python train.py --hidden_size=128 --head_dim=32 --hidden_act="reglu" --attn_scale=0.381 --extras=["normalized values", "a norm on each head", "short convolutions"] --init_std_up=0.0341 --beta1=0.9 --weight_decay=0.05 --train_tokens=154500000
Each number is 200 + 30 x the weight over its row's rms, rounded and kept within 0 to 999. Layers, rows and columns count from 0. The size before them is the row's rms in percent of the matrix's.

# q: layer 2 attention query, 128x128, rms 0.167, rows 0-10,32-42,64-74,96-106, columns 0-127
# k: layer 2 attention key, 32x128, rms 0.159, rows 0-9, columns 0-127
q0,102,224,207,213,178,245,204,163,204,214,262,233,158,207,217,211,192,172,181,183,175,216,221,218,185,194,230,199,190,170,169,205,201,243,157,125,219,186,267,154,287,197,206,156,188,154,219,220,187,203,158,151,164,175,167,238,198,155,140,236,193,176,206,218,192,191,230,213,162,227,191,158,239,234,195,189,172,210,234,201,195,161,159,239,236,240,158,154,230,208,173,158,216,186,192,224,195,160,222,244,159,231,223,207,218,178,211,195,167,184,238,175,210,233,190,218,188,166,186,197,266,169,175,198,177,209,254,187,172
q32,109,183,217,201,179,229,199,172,224,177,246,221,208,240,258,193,245,206,211,185,157,205,233,187,199,168,228,188,173,194,234,173,170,250,175,155,220,149,221,196,228,192,232,194,257,198,190,191,214,200,161,179,138,200,155,267,205,203,170,219,229,137,254,203,219,200,214,224,174,246,133,224,243,241,173,189,228,219,206,210,194,171,204,226,208,161,149,216,229,219,185,203,213,148,173,216,186,212,214,209,177,237,248,248,266,171,183,177,232,184,205,184,222,240,182,231,164,188,232,193,185,168,185,194,202,237,266,250,175
q64,129,169,179,228,190,224,178,174,206,144,271,211,251,243,238,183,221,223,198,208,175,225,250,200,238,198,168,217,217,181,188,178,183,254,158,151,169,161,256,171,225,275,175,197,220,180,186,212,214,191,177,218,149,166,207,204,187,141,160,200,195,156,227,209,219,167,209,219,162,251,177,169,229,203,207,142,207,223,228,196,181,194,182,251,212,223,139,193,222,252,179,221,189,172,214,203,194,205,185,206,195,218,216,236,179,186,217,208,211,175,188,161,245,249,206,257,149,163,232,207,175,148,175,181,198,246,241,206,211
q96,125,129,182,204,150,209,173,216,249,172,278,206,207,237,264,219,234,204,181,176,178,266,267,200,251,191,196,164,222,192,215,232,196,217,155,145,201,215,241,184,238,219,194,221,231,173,177,179,176,187,161,193,139,183,126,216,174,149,191,217,224,166,210,247,217,197,218,259,184,230,165,181,243,234,199,201,230,214,211,200,199,193,193,243,193,170,159,171,200,197,202,193,242,145,222,232,187,177,193,226,212,217,262,224,258,218,212,205,221,190,212,196,199,204,199,218,184,186,209,229,165,156,221,212,184,231,226,210,180
k0,101,206,200,219,190,219,155,202,228,212,177,144,196,135,165,238,227,231,200,186,166,212,151,181,167,209,208,248,192,194,181,206,194,195,114,239,161,237,113,170,185,261,207,175,186,258,195,227,228,159,243,160,194,198,227,201,200,199,223,176,203,200,230,208,187,243,141,213,214,140,203,194,198,199,200,179,190,162,207,200,162,257,202,209,191,109,204,223,145,226,168,166,204,196,240,218,215,198,169,219,245,232,186,239,170,157,232,204,222,232,229,220,187,183,184,191,211,139,180,191,200,226,190,188,207,196,175,210,203
q1,083,170,189,191,218,203,212,209,161,208,200,210,214,200,226,164,225,218,159,175,228,176,206,202,235,241,241,228,200,179,204,205,159,150,250,226,195,211,213,260,127,228,226,273,161,173,153,202,217,197,181,205,251,198,205,206,262,223,257,196,212,233,182,173,192,215,220,215,223,193,232,218,164,199,192,206,213,207,194,207,185,223,236,208,140,196,219,313,187,244,250,237,143,194,185,204,238,206,186,191,206,176,174,195,176,238,162,234,199,218,215,176,192,137,204,147,220,226,187,220,160,220,226,214,215,136,181,200,219
q33,079,204,177,247,256,182,240,186,183,204,194,176,206,169,134,228,188,193,234,189,210,176,142,197,222,219,194,216,224,175,202,189,215,184,187,229,201,211,199,224,159,174,164,221,130,198,175,200,191,208,241,229,226,201,264,126,227,241,257,187,162,261,162,214,181,196,203,217,178,114,245,198,173,166,217,185,186,186,171,214,197,201,229,196,146,182,242,163,189,182,233,198,210,250,180,177,206,200,207,202,247,169,170,172,157,234,183,224,128,221,217,194,163,131,219,163,224,206,188,191,179,229,198,185,199,160,165,194,212
q65,093,213,191,199,217,214,224,217,216,226,143,144,192,161,223,212,181,180,219,173,212,223,182,203,151,190,241,172,199,215,204,201,192,132,208,207,240,216,139,224,157,136,207,171,156,202,197,193,202,231,246,181,255,229,185,167,245,254,256,243,192,237,192,272,205,202,238,217,220,139,215,217,171,208,185,271,185,196,217,191,185,194,230,181,198,155,238,219,220,194,206,212,200,232,193,208,203,205,212,183,214,167,196,181,222,229,177,201,171,241,217,270,184,117,196,173,268,250,186,197,207,247,188,182,186,182,188,211,213
q97,084,245,225,230,194,213,225,169,172,202,145,197,195,109,185,211,190,203,182,210,211,192,140,213,179,209,211,238,174,188,197,194,216,225,226,253,196,169,180,217,170,210,208,210,167,221,203,192,214,228,200,171,241,213,232,196,226,269,204,253,142,246,190,197,209,174,225,215,187,132,263,212,191,170,192,191,176,179,177,223,155,216,222,146,163,234,259,200,195,192,204,213,138,230,196,177,223,211,225,223,177,201,133,205,213,242,184,220,177,194,200,194,224,154,219,183,244,209,211,163,228,229,160,218,184,151,125,174,246
k1,101,193,152,199,199,191,211,217,129,230,208,168,190,176,214,228,206,160,210,251,265,207,225,171,199,156,237,179,204,216,198,212,165,160,241,205,208,163,201,228,198,188,174,220,214,174,215,195,184,236,221,189,216,203,154,193,210,230,189,225,133,216,217,203,221,130,240,223,232,185,192,187,112,199,203,231,223,210,193,205,262,229,165,195,278,255,252,213,229,166,219,202,194,239,207,179,162,169,203,180,189,170,198,227,167,192,188,149,209,231,196,187,164,211,166,223,200,269,174,195,209,228,209,257,202,152,254,183,181
q2,091,165,132,226,192,240,201,190,180,194,206,199,229,200,168,161,196,216,204,209,223,124,146,191,183,193,201,225,178,244,210,218,191,153,232,255,186,241,186,272,180,212,184,224,156,214,174,161,193,186,222,167,237,238,183,242,262,235,276,202,207,216,220,255,203,218,215,197,270,200,219,268,180,165,196,222,225,185,182,155,157,202,243,223,193,224,205,258,197,209,231,184,180,231,249,181,215,232,222,159,208,177,182,168,172,213,165,208,219,215,198,212,242,191,195,226,216,232,205,213,178,224,228,192,229,174,199,147,230
q34,093,206,164,224,215,189,197,204,194,167,180,206,142,155,100,242,193,209,187,231,257,116,161,229,191,248,171,239,217,195,242,199,202,197,247,240,185,211,208,221,188,190,162,207,182,245,178,223,198,168,237,177,207,228,201,162,198,233,193,191,166,255,210,212,225,195,170,216,227,148,228,207,199,141,217,198,217,177,207,185,187,140,242,204,183,215,237,195,160,181,230,185,257,251,253,175,216,247,180,191,241,176,168,166,178,208,183,210,184,209,225,233,208,172,192,190,232,163,180,185,262,234,201,193,163,169,180,199,196
q66,105,215,193,192,205,217,205,221,209,238,129,185,173,150,200,214,201,175,209,167,249,176,209,243,151,178,182,186,184,244,223,223,232,120,233,222,202,213,136,208,126,155,213,230,182,204,168,231,247,220,199,180,218,212,179,193,253,257,255,220,209,244,194,228,194,198,215,219,187,134,262,214,137,200,217,261,172,158,220,169,210,184,203,161,165,180,231,215,236,207,254,197,193,231,219,222,179,213,203,187,252,152,201,225,216,201,212,221,214,220,218,240,185,155,179,163,253,175,211,193,209,207,195,197,197,201,198,206,181
q98,104,243,217,230,220,223,224,221,182,201,177,221,140,166,138,210,200,189,206,183,249,199,178,175,134,212,179,215,147,213,185,189,214,188,260,235,189,219,165,218,181,176,211,211,182,257,172,205,294,194,218,190,244,199,239,176,246,260,203,196,192,259,192,195,199,203,182,198,172,153,211,217,198,198,161,236,230,187,225,189,136,165,253,197,170,219,232,175,206,212,233,205,205,220,210,188,199,228,218,174,187,200,146,164,182,224,218,200,225,218,194,264,194,172,204,189,215,178,203,131,231,205,187,225,216,143,146,179,256
k2,105,193,186,210,176,169,219,183,125,225,212,187,184,175,202,224,188,194,174,192,241,204,238,176,226,129,200,148,176,207,154,195,145,202,217,182,209,167,176,215,211,202,178,205,195,156,198,182,183,224,181,191,226,194,186,178,242,257,141,201,117,178,200,190,201,128,252,256,213,218,184,168,148,225,204,185,210,194,226,220,265,178,180,184,254,261,252,189,245,182,214,200,185,258,158,197,168,213,197,217,188,197,168,232,159,175,184,195,209,199,169,182,178,213,188,259,254,253,176,175,186,188,212,234,222,185,198,201,207
q3,103,206,194,211,147,184,153,190,174,237,195,203,219,198,230,217,219,185,183,159,199,248,197,216,193,247,201,169,280,200,178,249,211,241,182,140,193,208,220,129,209,202,138,181,208,164,172,221,152,225,181,186,184,233,182,213,189,167,208,227,260,160,193,154,169,207,209,234,197,204,181,208,224,238,190,199,123,212,175,196,220,184,201,222,150,171,246,199,243,164,196,170,181,182,177,236,220,198,196,201,150,207,222,186,227,203,178,172,159,163,225,234,173,168,158,183,217,164,221,216,212,224,107,222,180,213,215,262,203
q35,114,168,215,195,167,243,167,216,200,182,223,220,261,195,243,158,203,247,205,161,164,261,223,159,174,157,200,147,249,193,161,232,223,228,153,150,249,193,174,232,171,194,216,151,172,170,211,176,194,230,221,245,223,179,222,169,214,182,219,189,233,202,176,214,175,202,243,212,232,185,183,204,264,219,182,200,176,212,204,213,240,205,223,246,144,185,217,233,256,181,186,172,175,182,188,202,163,185,226,181,152,205,195,179,294,207,208,178,159,171,224,176,163,211,200,246,180,213,225,226,172,210,164,209,241,184,230,236,209
q67,095,190,191,180,164,201,211,204,213,184,312,261,196,199,210,170,208,193,186,193,176,209,236,181,228,189,210,156,173,142,178,237,149,239,199,182,207,207,189,237,263,233,203,183,193,203,235,200,151,183,182,216,156,224,199,245,177,184,183,237,214,160,258,188,200,189,205,204,207,259,133,156,231,205,193,121,192,228,220,222,222,236,194,249,215,250,184,204,204,203,162,180,258,158,186,178,207,181,162,237,149,165,225,225,214,195,227,218,199,187,200,200,231,231,220,207,127,214,206,194,227,223,198,210,189,205,224,195,244
q99,095,160,173,146,148,178,198,185,202,199,245,241,200,231,233,247,184,225,178,224,150,210,268,221,242,197,256,181,258,123,198,222,220,161,155,206,204,196,246,219,242,238,226,209,215,190,209,184,125,202,178,200,218,229,182,232,155,172,182,189,203,130,239,167,200,188,200,211,222,222,183,206,180,211,248,157,158,202,193,189,188,233,183,220,236,188,227,212,206,170,154,178,194,167,181,195,210,244,178,236,206,150,223,246,247,203,245,235,177,173,220,169,206,248,183,224,168,209,212,215,208,197,181,214,184,249,221,177,182
k3,106,231,190,243,224,228,181,214,204,213,188,199,207,199,255,200,208,206,211,186,143,207,203,211,207,191,217,236,236,181,224,188,239,211,214,233,198,252,205,177,196,195,208,216,250,189,179,183,238,177,211,176,170,189,244,223,155,135,251,157,258,186,186,210,181,195,86,172,190,192,220,208,201,181,231,171,196,159,240,207,153,206,198,239,190,139,163,215,128,267,201,200,217,177,245,219,223,145,233,238,208,203,253,180,214,228,205,165,226,174,214,204,210,179,223,197,165,190,226,213,218,271,259,184,210,219,192,207,183
q4,116,199,164,169,243,196,256,196,254,141,220,169,220,180,182,177,192,246,247,205,227,169,217,190,221,189,176,204,200,164,200,177,182,222,187,240,206,171,192,203,207,199,215,252,192,234,206,224,247,151,176,247,192,200,210,198,190,206,197,185,209,233,228,223,244,191,192,102,202,193,192,225,194,168,169,251,244,185,167,214,195,236,219,225,162,222,180,219,196,203,211,241,217,254,218,189,168,232,220,169,217,164,147,193,179,192,189,237,204,242,120,195,219,145,219,191,207,197,157,154,221,193,298,161,234,177,184,194,203
q36,127,237,172,154,269,190,242,176,230,143,208,167,108,141,149,216,185,246,209,190,247,134,176,223,205,168,201,221,205,233,214,211,200,171,233,259,139,187,214,185,180,205,183,223,154,204,158,224,195,177,204,191,207,222,169,185,188,243,168,191,160,247,193,202,218,227,174,186,174,204,212,177,162,184,196,237,205,182,207,219,177,170,182,179,176,206,206,183,156,211,235,199,222,270,237,193,215,232,204,203,245,174,168,209,187,146,225,244,217,195,184,194,191,184,167,195,179,114,167,199,217,191,227,202,174,218,160,195,194
q68,109,243,199,194,217,200,226,228,197,209,107,156,168,144,185,242,184,201,229,183,251,173,144,226,157,200,181,185,231,253,191,212,216,144,219,224,212,230,152,169,139,161,209,207,184,208,188,224,259,173,175,181,208,182,179,180,209,221,207,181,163,239,173,243,198,223,158,243,175,171,278,215,191,244,176,270,201,177,244,192,197,238,210,181,169,183,217,201,189,200,242,167,176,271,232,205,183,207,249,186,194,172,156,229,228,223,195,220,213,218,224,246,163,186,183,185,220,200,178,191,190,208,194,159,178,211,202,206,195
q100,115,251,214,236,251,271,206,196,199,235,160,200,188,160,166,189,209,223,218,182,256,212,170,158,189,186,185,207,164,209,199,167,171,178,225,210,165,238,178,158,205,173,190,196,202,210,194,232,304,183,222,204,208,204,213,175,227,234,234,210,190,253,165,192,189,206,151,173,190,137,229,201,182,187,156,231,245,174,224,190,203,193,256,182,165,189,191,167,216,232,234,196,219,268,202,219,161,212,191,152,193,196,169,118,180,208,219,178,247,202,197,270,176,192,186,190,215,197,169,161,195,201,197,171,171,185,169,185,250
k4,089,176,250,186,189,175,244,184,173,227,188,175,180,207,200,193,185,184,214,246,232,185,196,205,177,220,182,165,177,225,223,195,221,238,255,224,228,171,181,222,129,174,173,199,166,248,196,199,193,151,232,223,225,215,186,223,204,231,162,262,165,226,209,211,246,190,298,218,210,183,144,162,222,219,156,227,165,198,202,195,218,169,201,158,243,261,201,233,230,177,200,191,221,256,185,182,159,216,261,154,211,231,173,231,196,194,219,204,194,210,228,180,207,227,247,209,246,201,177,168,156,160,179,225,191,174,228,141,180
q5,110,196,181,173,259,203,220,191,187,157,225,220,142,195,161,233,217,196,203,234,225,199,207,194,205,180,232,168,214,208,156,213,156,193,173,212,164,199,228,162,256,158,207,203,217,213,217,219,166,165,190,197,136,186,214,201,218,173,228,160,198,196,255,215,248,182,134,153,199,172,177,163,219,246,164,198,204,178,169,194,227,241,163,248,227,182,195,244,165,252,179,259,236,244,221,167,195,258,222,183,230,233,167,219,198,204,183,219,205,199,152,191,218,198,184,148,203,159,127,181,230,235,213,201,173,154,165,228,187
q37,107,182,195,173,256,172,236,204,190,145,227,172,182,164,134,252,178,229,256,232,217,177,219,189,216,155,220,182,200,196,191,206,179,140,199,210,171,187,172,213,174,212,204,175,195,262,229,157,176,201,249,179,259,223,181,172,203,210,142,144,157,221,238,198,236,204,138,191,225,182,184,192,212,207,176,226,238,171,200,196,214,221,178,209,233,229,200,193,142,292,214,196,204,213,231,222,241,225,228,217,235,278,191,217,184,156,214,215,192,231,180,176,233,194,197,196,165,166,158,192,194,181,236,168,201,237,212,214,185
q69,099,140,192,207,203,223,211,183,253,164,203,168,236,171,185,248,239,252,209,172,215,206,196,222,144,183,209,173,213,225,178,162,169,141,192,255,182,212,195,182,214,152,201,189,208,227,240,221,216,207,237,180,197,185,231,158,157,231,211,156,248,155,227,209,181,246,195,189,234,211,232,186,185,203,165,255,190,181,211,177,241,197,167,246,237,232,154,188,193,259,222,212,186,221,254,235,270,178,205,180,187,231,186,233,187,205,174,247,191,262,219,234,223,189,210,179,159,188,159,204,156,192,225,156,218,202,223,169,156
q101,103,232,233,219,186,230,156,255,212,230,136,199,194,170,177,217,224,193,205,193,224,171,169,162,206,234,191,229,157,267,131,225,174,197,229,212,119,225,158,151,182,196,203,160,213,183,200,213,238,189,211,144,175,223,191,216,214,238,149,160,212,260,170,200,210,243,118,190,167,157,190,187,226,210,199,214,233,202,228,153,166,178,188,177,199,242,161,182,172,232,193,218,201,190,260,259,191,222,210,215,201,217,223,218,222,241,194,213,254,187,213,222,240,170,189,157,205,212,216,194,159,210,208,210,192,201,171,175,198
k5,079,261,220,193,157,202,134,193,200,191,202,194,258,193,214,157,222,201,184,187,114,222,193,198,211,251,208,198,158,150,164,190,210,216,213,188,145,209,145,182,210,219,202,234,182,195,144,234,159,184,164,206,245,180,249,281,173,170,232,201,269,186,194,211,192,184,194,190,183,194,242,174,244,209,178,177,190,201,195,168,178,169,229,228,207,172,204,177,194,167,184,193,219,158,234,231,221,210,157,219,214,190,212,235,236,193,205,234,177,179,270,231,202,217,187,171,221,189,247,213,224,175,129,191,203,248,204,158,209
q6,096,214,197,152,183,229,215,247,233,199,227,189,223,194,194,201,182,222,182,146,167,183,155,187,134,271,166,228,214,194,186,171,188,245,244,221,191,202,178,214,181,255,221,147,170,219,247,182,195,166,224,213,221,198,242,168,223,226,161,218,228,170,168,195,185,203,256,205,216,217,219,212,216,139,205,226,190,195,173,165,199,198,222,192,145,157,159,251,231,214,192,186,165,186,218,272,184,177,156,230,155,142,207,229,147,218,173,229,190,208,184,224,199,157,199,189,193,200,233,171,172,155,227,142,227,238,194,198,241
q38,088,253,185,198,216,235,217,169,251,214,242,164,208,176,203,219,196,200,127,213,194,184,140,200,178,294,175,236,201,223,172,178,232,211,204,212,233,225,210,151,242,214,228,186,206,219,203,248,197,190,180,215,232,204,201,182,204,163,211,239,223,170,175,178,180,239,190,172,171,209,193,250,205,178,178,179,184,204,226,182,160,166,207,191,143,189,148,230,133,148,180,225,242,152,216,202,182,182,162,195,231,121,143,228,160,279,209,213,220,197,185,184,187,201,151,155,201,198,229,200,193,203,203,181,213,214,160,205,210
q70,105,239,240,207,193,213,167,218,240,240,158,197,183,186,231,174,172,179,187,178,172,212,144,216,183,219,157,199,203,251,198,259,221,139,173,182,164,263,155,172,157,219,224,190,180,238,169,218,268,192,194,187,209,186,162,214,266,197,226,232,211,213,195,217,222,237,175,197,187,206,226,199,184,213,211,235,155,179,234,195,175,202,239,224,171,215,219,188,211,189,197,175,201,164,190,185,181,243,177,175,215,172,216,213,277,241,221,189,186,185,213,210,158,178,177,199,265,172,272,147,201,212,172,164,225,165,126,214,236
q102,104,254,171,262,219,271,223,198,177,194,241,186,224,194,169,185,235,197,199,201,209,189,213,209,154,248,205,245,173,199,221,203,174,208,195,249,178,227,172,175,186,190,228,193,174,241,230,168,273,228,160,221,237,203,248,211,193,140,224,172,220,219,225,200,214,221,132,184,172,212,196,211,214,209,166,225,248,167,201,199,158,190,228,176,198,193,175,178,145,232,183,230,172,181,245,261,223,199,211,132,199,196,154,208,164,267,196,159,233,196,205,258,240,207,200,170,201,190,202,170,244,218,192,165,206,185,156,164,198
k6,116,140,212,215,223,187,205,217,217,167,207,224,218,238,222,199,162,191,200,219,155,217,223,192,253,119,260,166,220,210,202,195,154,200,194,201,238,185,254,251,228,201,184,190,228,208,267,181,200,230,196,207,149,223,213,185,218,168,165,175,210,170,187,187,209,229,202,220,189,222,197,197,194,234,202,184,207,216,156,196,217,196,158,212,232,201,198,236,173,247,182,172,196,218,148,171,165,155,162,205,181,207,222,169,194,191,203,190,147,194,176,131,218,223,238,305,158,251,185,238,171,201,225,228,267,180,186,234,206
q7,098,235,184,221,207,230,237,192,236,187,221,169,221,172,198,190,224,252,219,210,165,208,159,179,183,213,260,270,211,178,203,191,164,210,208,230,189,245,216,229,211,241,247,209,215,191,231,186,223,212,198,230,162,230,264,163,230,171,219,182,251,131,242,216,195,208,148,136,186,181,194,203,235,202,195,189,258,202,193,182,187,222,203,235,201,153,111,207,155,219,196,216,235,187,238,198,184,245,183,159,177,175,208,215,170,243,199,215,237,212,141,177,237,198,233,194,160,216,187,186,198,231,238,165,219,182,139,176,206
q39,115,227,136,233,249,220,259,176,255,189,204,200,154,176,165,214,196,223,191,221,200,217,134,193,217,250,232,254,226,237,183,187,186,206,215,167,172,209,241,169,219,193,208,201,220,235,184,229,219,192,231,254,203,262,229,189,174,193,184,194,249,193,231,180,196,222,132,157,145,207,181,179,218,202,191,175,239,190,236,198,160,196,221,182,177,180,128,210,114,237,171,209,226,208,211,204,241,223,171,178,243,198,192,204,171,232,155,209,206,210,173,217,240,171,190,182,178,154,180,188,204,207,242,146,234,213,164,212,188
q71,100,220,177,206,237,248,231,182,264,204,137,131,174,175,247,216,195,216,232,214,205,202,151,227,215,197,237,222,239,267,252,194,221,137,189,204,180,277,177,185,182,173,244,239,216,206,220,172,208,239,165,200,211,208,223,160,229,217,257,212,251,197,189,223,168,216,132,208,202,195,224,221,230,226,222,227,193,219,240,175,223,196,203,224,219,159,194,204,175,161,200,198,186,233,223,204,197,166,232,183,198,130,178,212,240,244,192,188,220,217,206,200,193,167,149,158,200,169,183,192,221,270,200,185,204,164,191,203,181
q103,109,226,234,268,263,280,195,264,220,213,206,216,184,212,174,184,184,193,208,140,195,214,148,153,211,262,177,214,192,258,212,196,176,229,208,193,162,237,171,195,189,197,239,217,205,203,226,176,268,210,189,241,202,188,237,208,183,229,183,216,224,218,200,196,205,258,168,219,183,196,236,211,239,193,208,196,260,205,191,184,170,192,253,150,186,155,180,150,162,189,215,198,166,199,206,244,225,188,201,198,172,180,180,166,201,227,188,196,235,160,222,268,220,170,239,198,147,230,254,168,195,204,181,173,231,184,171,182,230
k7,098,178,200,210,239,151,192,233,226,233,170,194,222,251,175,180,169,189,209,234,116,175,241,182,257,164,197,172,176,185,206,234,208,152,206,163,243,199,193,202,180,206,208,205,185,227,162,181,170,194,215,216,215,208,163,254,163,207,226,205,229,169,212,223,209,219,222,193,236,247,189,203,180,193,176,190,179,202,190,181,158,181,147,184,217,266,242,216,273,235,205,189,162,220,166,190,196,193,150,203,193,182,167,177,194,194,225,198,168,187,218,189,171,253,237,234,190,287,199,249,180,142,156,204,258,221,240,227,223
q8,082,241,251,154,179,209,185,229,192,231,183,206,208,222,166,230,212,218,170,198,173,215,199,174,150,187,193,219,261,189,221,173,212,174,203,191,232,199,229,167,228,203,186,201,195,195,238,190,219,195,181,232,158,195,215,201,175,224,214,198,226,214,224,123,226,195,185,197,223,217,216,199,186,146,222,224,224,156,194,144,202,206,201,171,240,241,203,188,185,135,194,187,258,259,245,170,156,245,171,199,134,111,225,178,159,188,202,174,193,223,180,163,164,196,178,225,216,165,207,206,221,213,200,255,276,150,179,237,244
q40,081,247,201,161,188,162,182,255,259,198,179,237,156,197,189,179,171,221,158,234,210,237,205,154,141,228,205,209,191,203,150,186,178,210,222,189,249,174,237,183,237,217,239,197,194,228,244,224,203,196,151,145,209,195,170,205,185,218,142,207,239,237,198,180,199,186,117,191,197,181,183,206,171,193,201,230,222,211,224,222,187,149,159,193,199,232,203,222,144,120,181,220,224,172,168,235,171,256,200,159,190,229,194,236,188,199,137,203,192,190,177,187,176,196,168,252,162,203,177,237,262,209,221,209,213,196,182,222,193
q72,083,201,225,199,182,208,140,217,240,251,172,282,185,180,201,179,176,222,154,226,218,172,177,178,211,215,190,226,208,204,163,206,206,159,255,165,183,239,214,173,160,230,220,254,242,227,218,195,223,208,131,156,183,192,212,203,179,232,192,172,214,242,184,174,221,197,104,197,198,210,214,189,164,174,218,235,227,142,181,207,229,186,247,187,211,218,186,164,154,176,214,202,219,196,177,226,164,184,191,185,223,219,183,192,164,172,207,179,248,185,215,171,141,219,119,195,191,175,206,173,214,255,231,175,199,133,205,190,211
q104,081,177,201,227,237,243,221,192,222,186,174,186,246,210,164,163,220,159,148,164,201,193,203,234,131,161,161,185,191,215,172,200,203,150,210,196,215,248,162,187,231,199,231,199,189,269,243,170,280,189,184,244,239,167,227,208,171,135,185,146,231,234,192,207,252,220,204,239,199,251,225,229,190,195,175,190,185,162,174,241,157,190,156,212,201,222,211,182,186,241,228,228,219,156,212,258,173,261,214,166,198,184,162,193,187,151,213,186,209,220,218,223,180,240,207,233,187,193,221,231,207,217,204,168,213,152,202,187,216
k8,110,163,207,240,167,205,187,182,274,135,215,219,241,227,187,223,171,234,202,169,151,245,186,209,228,215,206,215,183,173,207,223,196,252,145,170,159,216,158,192,241,200,199,207,220,205,189,222,245,170,193,193,161,206,223,222,198,160,175,164,223,123,180,239,199,254,163,201,186,213,181,189,228,167,193,161,187,221,216,194,145,202,247,213,147,146,135,196,183,236,175,215,179,187,237,205,223,232,183,234,217,217,216,216,240,181,209,219,194,223,215,179,267,198,218,237,175,174,224,210,180,136,174,167,239,231,159,194,181
q9,088,192,237,227,180,192,207,190,225,221,224,178,140,192,212,209,182,154,213,178,169,222,236,210,233,196,218,152,221,176,177,203,195,261,183,159,193,185,255,175,222,181,197,191,204,159,210,235,181,258,180,217,201,152,192,199,132,157,117,194,210,155,174,173,194,174,206,196,142,236,151,155,262,255,211,153,184,234,233,208,203,215,174,202,192,166,171,152,188,194,183,188,196,181,167,208,192,180,211,210,158,241,235,185,232,181,201,235,188,188,234,184,219,244,185,175,169,169,212,201,246,161,143,174,170,256,204,214,154
q41,105,183,231,214,179,207,229,175,206,221,260,186,262,240,297,179,222,185,221,203,148,213,250,182,227,162,222,195,184,175,202,216,194,211,188,176,224,176,207,217,206,210,230,230,210,153,209,192,189,251,154,249,186,158,210,228,199,164,225,199,215,132,222,183,180,178,250,230,195,235,165,164,233,255,192,160,198,199,177,228,261,252,203,228,210,191,157,173,232,239,190,200,155,166,168,196,153,166,233,192,165,200,242,190,240,197,225,201,186,187,183,167,211,272,197,169,170,222,215,218,157,189,172,198,224,210,238,209,201
q73,128,166,205,227,175,189,207,172,187,159,301,201,214,244,212,184,215,214,201,228,165,224,241,183,237,219,208,220,213,169,173,173,171,266,181,172,200,182,232,232,255,225,208,186,187,183,213,183,173,209,202,224,168,198,211,220,160,117,157,214,216,123,249,184,192,197,248,190,201,253,141,189,254,198,185,119,219,225,195,227,200,229,165,215,244,211,169,200,197,222,167,190,195,146,185,158,222,193,186,207,170,248,222,186,202,185,215,194,179,201,188,184,253,244,242,235,163,206,205,234,199,166,206,204,219,216,229,199,196
q105,123,137,199,187,176,172,186,168,237,186,243,187,245,205,244,222,172,229,175,214,154,215,224,185,255,199,222,174,249,180,204,218,181,230,172,177,221,171,220,204,222,227,185,204,214,134,225,197,95,218,185,204,136,188,180,208,203,163,224,235,210,117,211,183,179,203,215,209,173,226,162,186,202,178,224,144,163,214,185,203,266,228,190,215,230,175,149,249,186,196,160,204,210,187,191,215,199,151,181,235,226,210,260,246,204,189,200,203,173,203,193,135,210,200,219,218,183,231,188,249,204,193,214,193,189,244,217,246,180
k9,114,230,213,192,191,248,171,179,274,187,191,187,220,171,177,212,212,233,200,182,161,203,171,189,188,226,185,257,212,202,193,197,225,192,156,192,177,253,184,160,195,216,240,167,225,236,189,197,242,174,216,181,153,208,236,189,167,162,215,129,225,208,200,250,180,274,121,186,201,153,213,184,207,184,184,186,206,159,220,183,165,218,213,220,157,106,172,188,130,253,195,199,220,175,228,197,201,200,175,173,255,255,174,206,224,224,230,201,223,216,222,219,205,163,193,218,172,159,213,222,214,211,248,180,236,202,168,194,179
q10,092,172,237,206,176,184,197,242,176,230,184,206,212,224,270,153,169,186,186,142,177,234,190,205,216,206,225,209,245,206,206,255,222,237,197,210,217,188,229,183,212,194,209,183,186,138,168,220,176,267,161,238,201,186,181,219,186,194,181,227,244,146,159,181,137,220,219,206,193,228,163,168,215,206,193,199,140,162,179,190,218,201,192,183,145,180,236,236,252,184,199,177,160,175,211,262,201,203,179,223,171,259,246,206,236,203,181,169,150,208,248,208,178,170,207,192,215,157,227,221,231,206,120,185,162,222,227,218,172
q42,094,150,200,227,207,181,257,211,187,211,231,220,250,218,271,183,190,202,214,197,151,239,252,169,184,179,246,165,202,197,194,235,191,197,167,159,252,190,178,249,186,196,197,190,181,172,196,165,212,257,211,245,168,179,244,178,255,196,241,210,216,161,216,189,190,178,222,252,182,209,148,163,258,240,176,189,207,239,192,241,229,230,169,221,192,183,203,201,264,228,190,172,177,210,171,156,181,177,209,214,153,220,218,184,243,206,173,171,138,192,167,191,180,232,214,200,172,218,222,205,181,218,175,186,272,168,256,225,200
q74,087,160,206,217,206,187,222,194,198,169,291,185,252,221,198,186,215,212,210,227,154,223,197,200,219,199,233,190,240,132,181,207,156,252,192,166,220,186,190,227,237,210,203,179,194,217,237,184,177,201,208,228,163,201,225,217,174,144,158,239,250,162,218,171,181,180,229,154,201,291,129,178,223,189,174,162,197,251,208,198,211,228,150,205,216,177,201,206,216,202,146,200,224,141,172,160,256,190,167,241,156,177,193,221,213,207,226,187,191,190,181,189,268,243,231,213,177,184,170,219,174,229,220,198,202,189,231,216,208
q106,092,164,218,149,197,196,217,176,256,200,232,207,240,205,236,229,195,234,218,239,149,191,203,238,250,162,262,198,230,168,203,204,183,232,164,195,230,193,191,237,196,215,198,192,197,173,240,171,107,237,188,215,159,197,219,199,194,168,256,225,200,156,218,188,196,201,235,172,227,226,173,174,254,189,191,176,175,261,180,212,246,222,153,206,241,209,195,253,191,175,135,197,183,167,179,204,220,163,186,251,193,213,243,240,241,198,215,181,150,203,195,129,225,212,215,190,199,215,174,228,217,242,160,185,217,205,190,210,151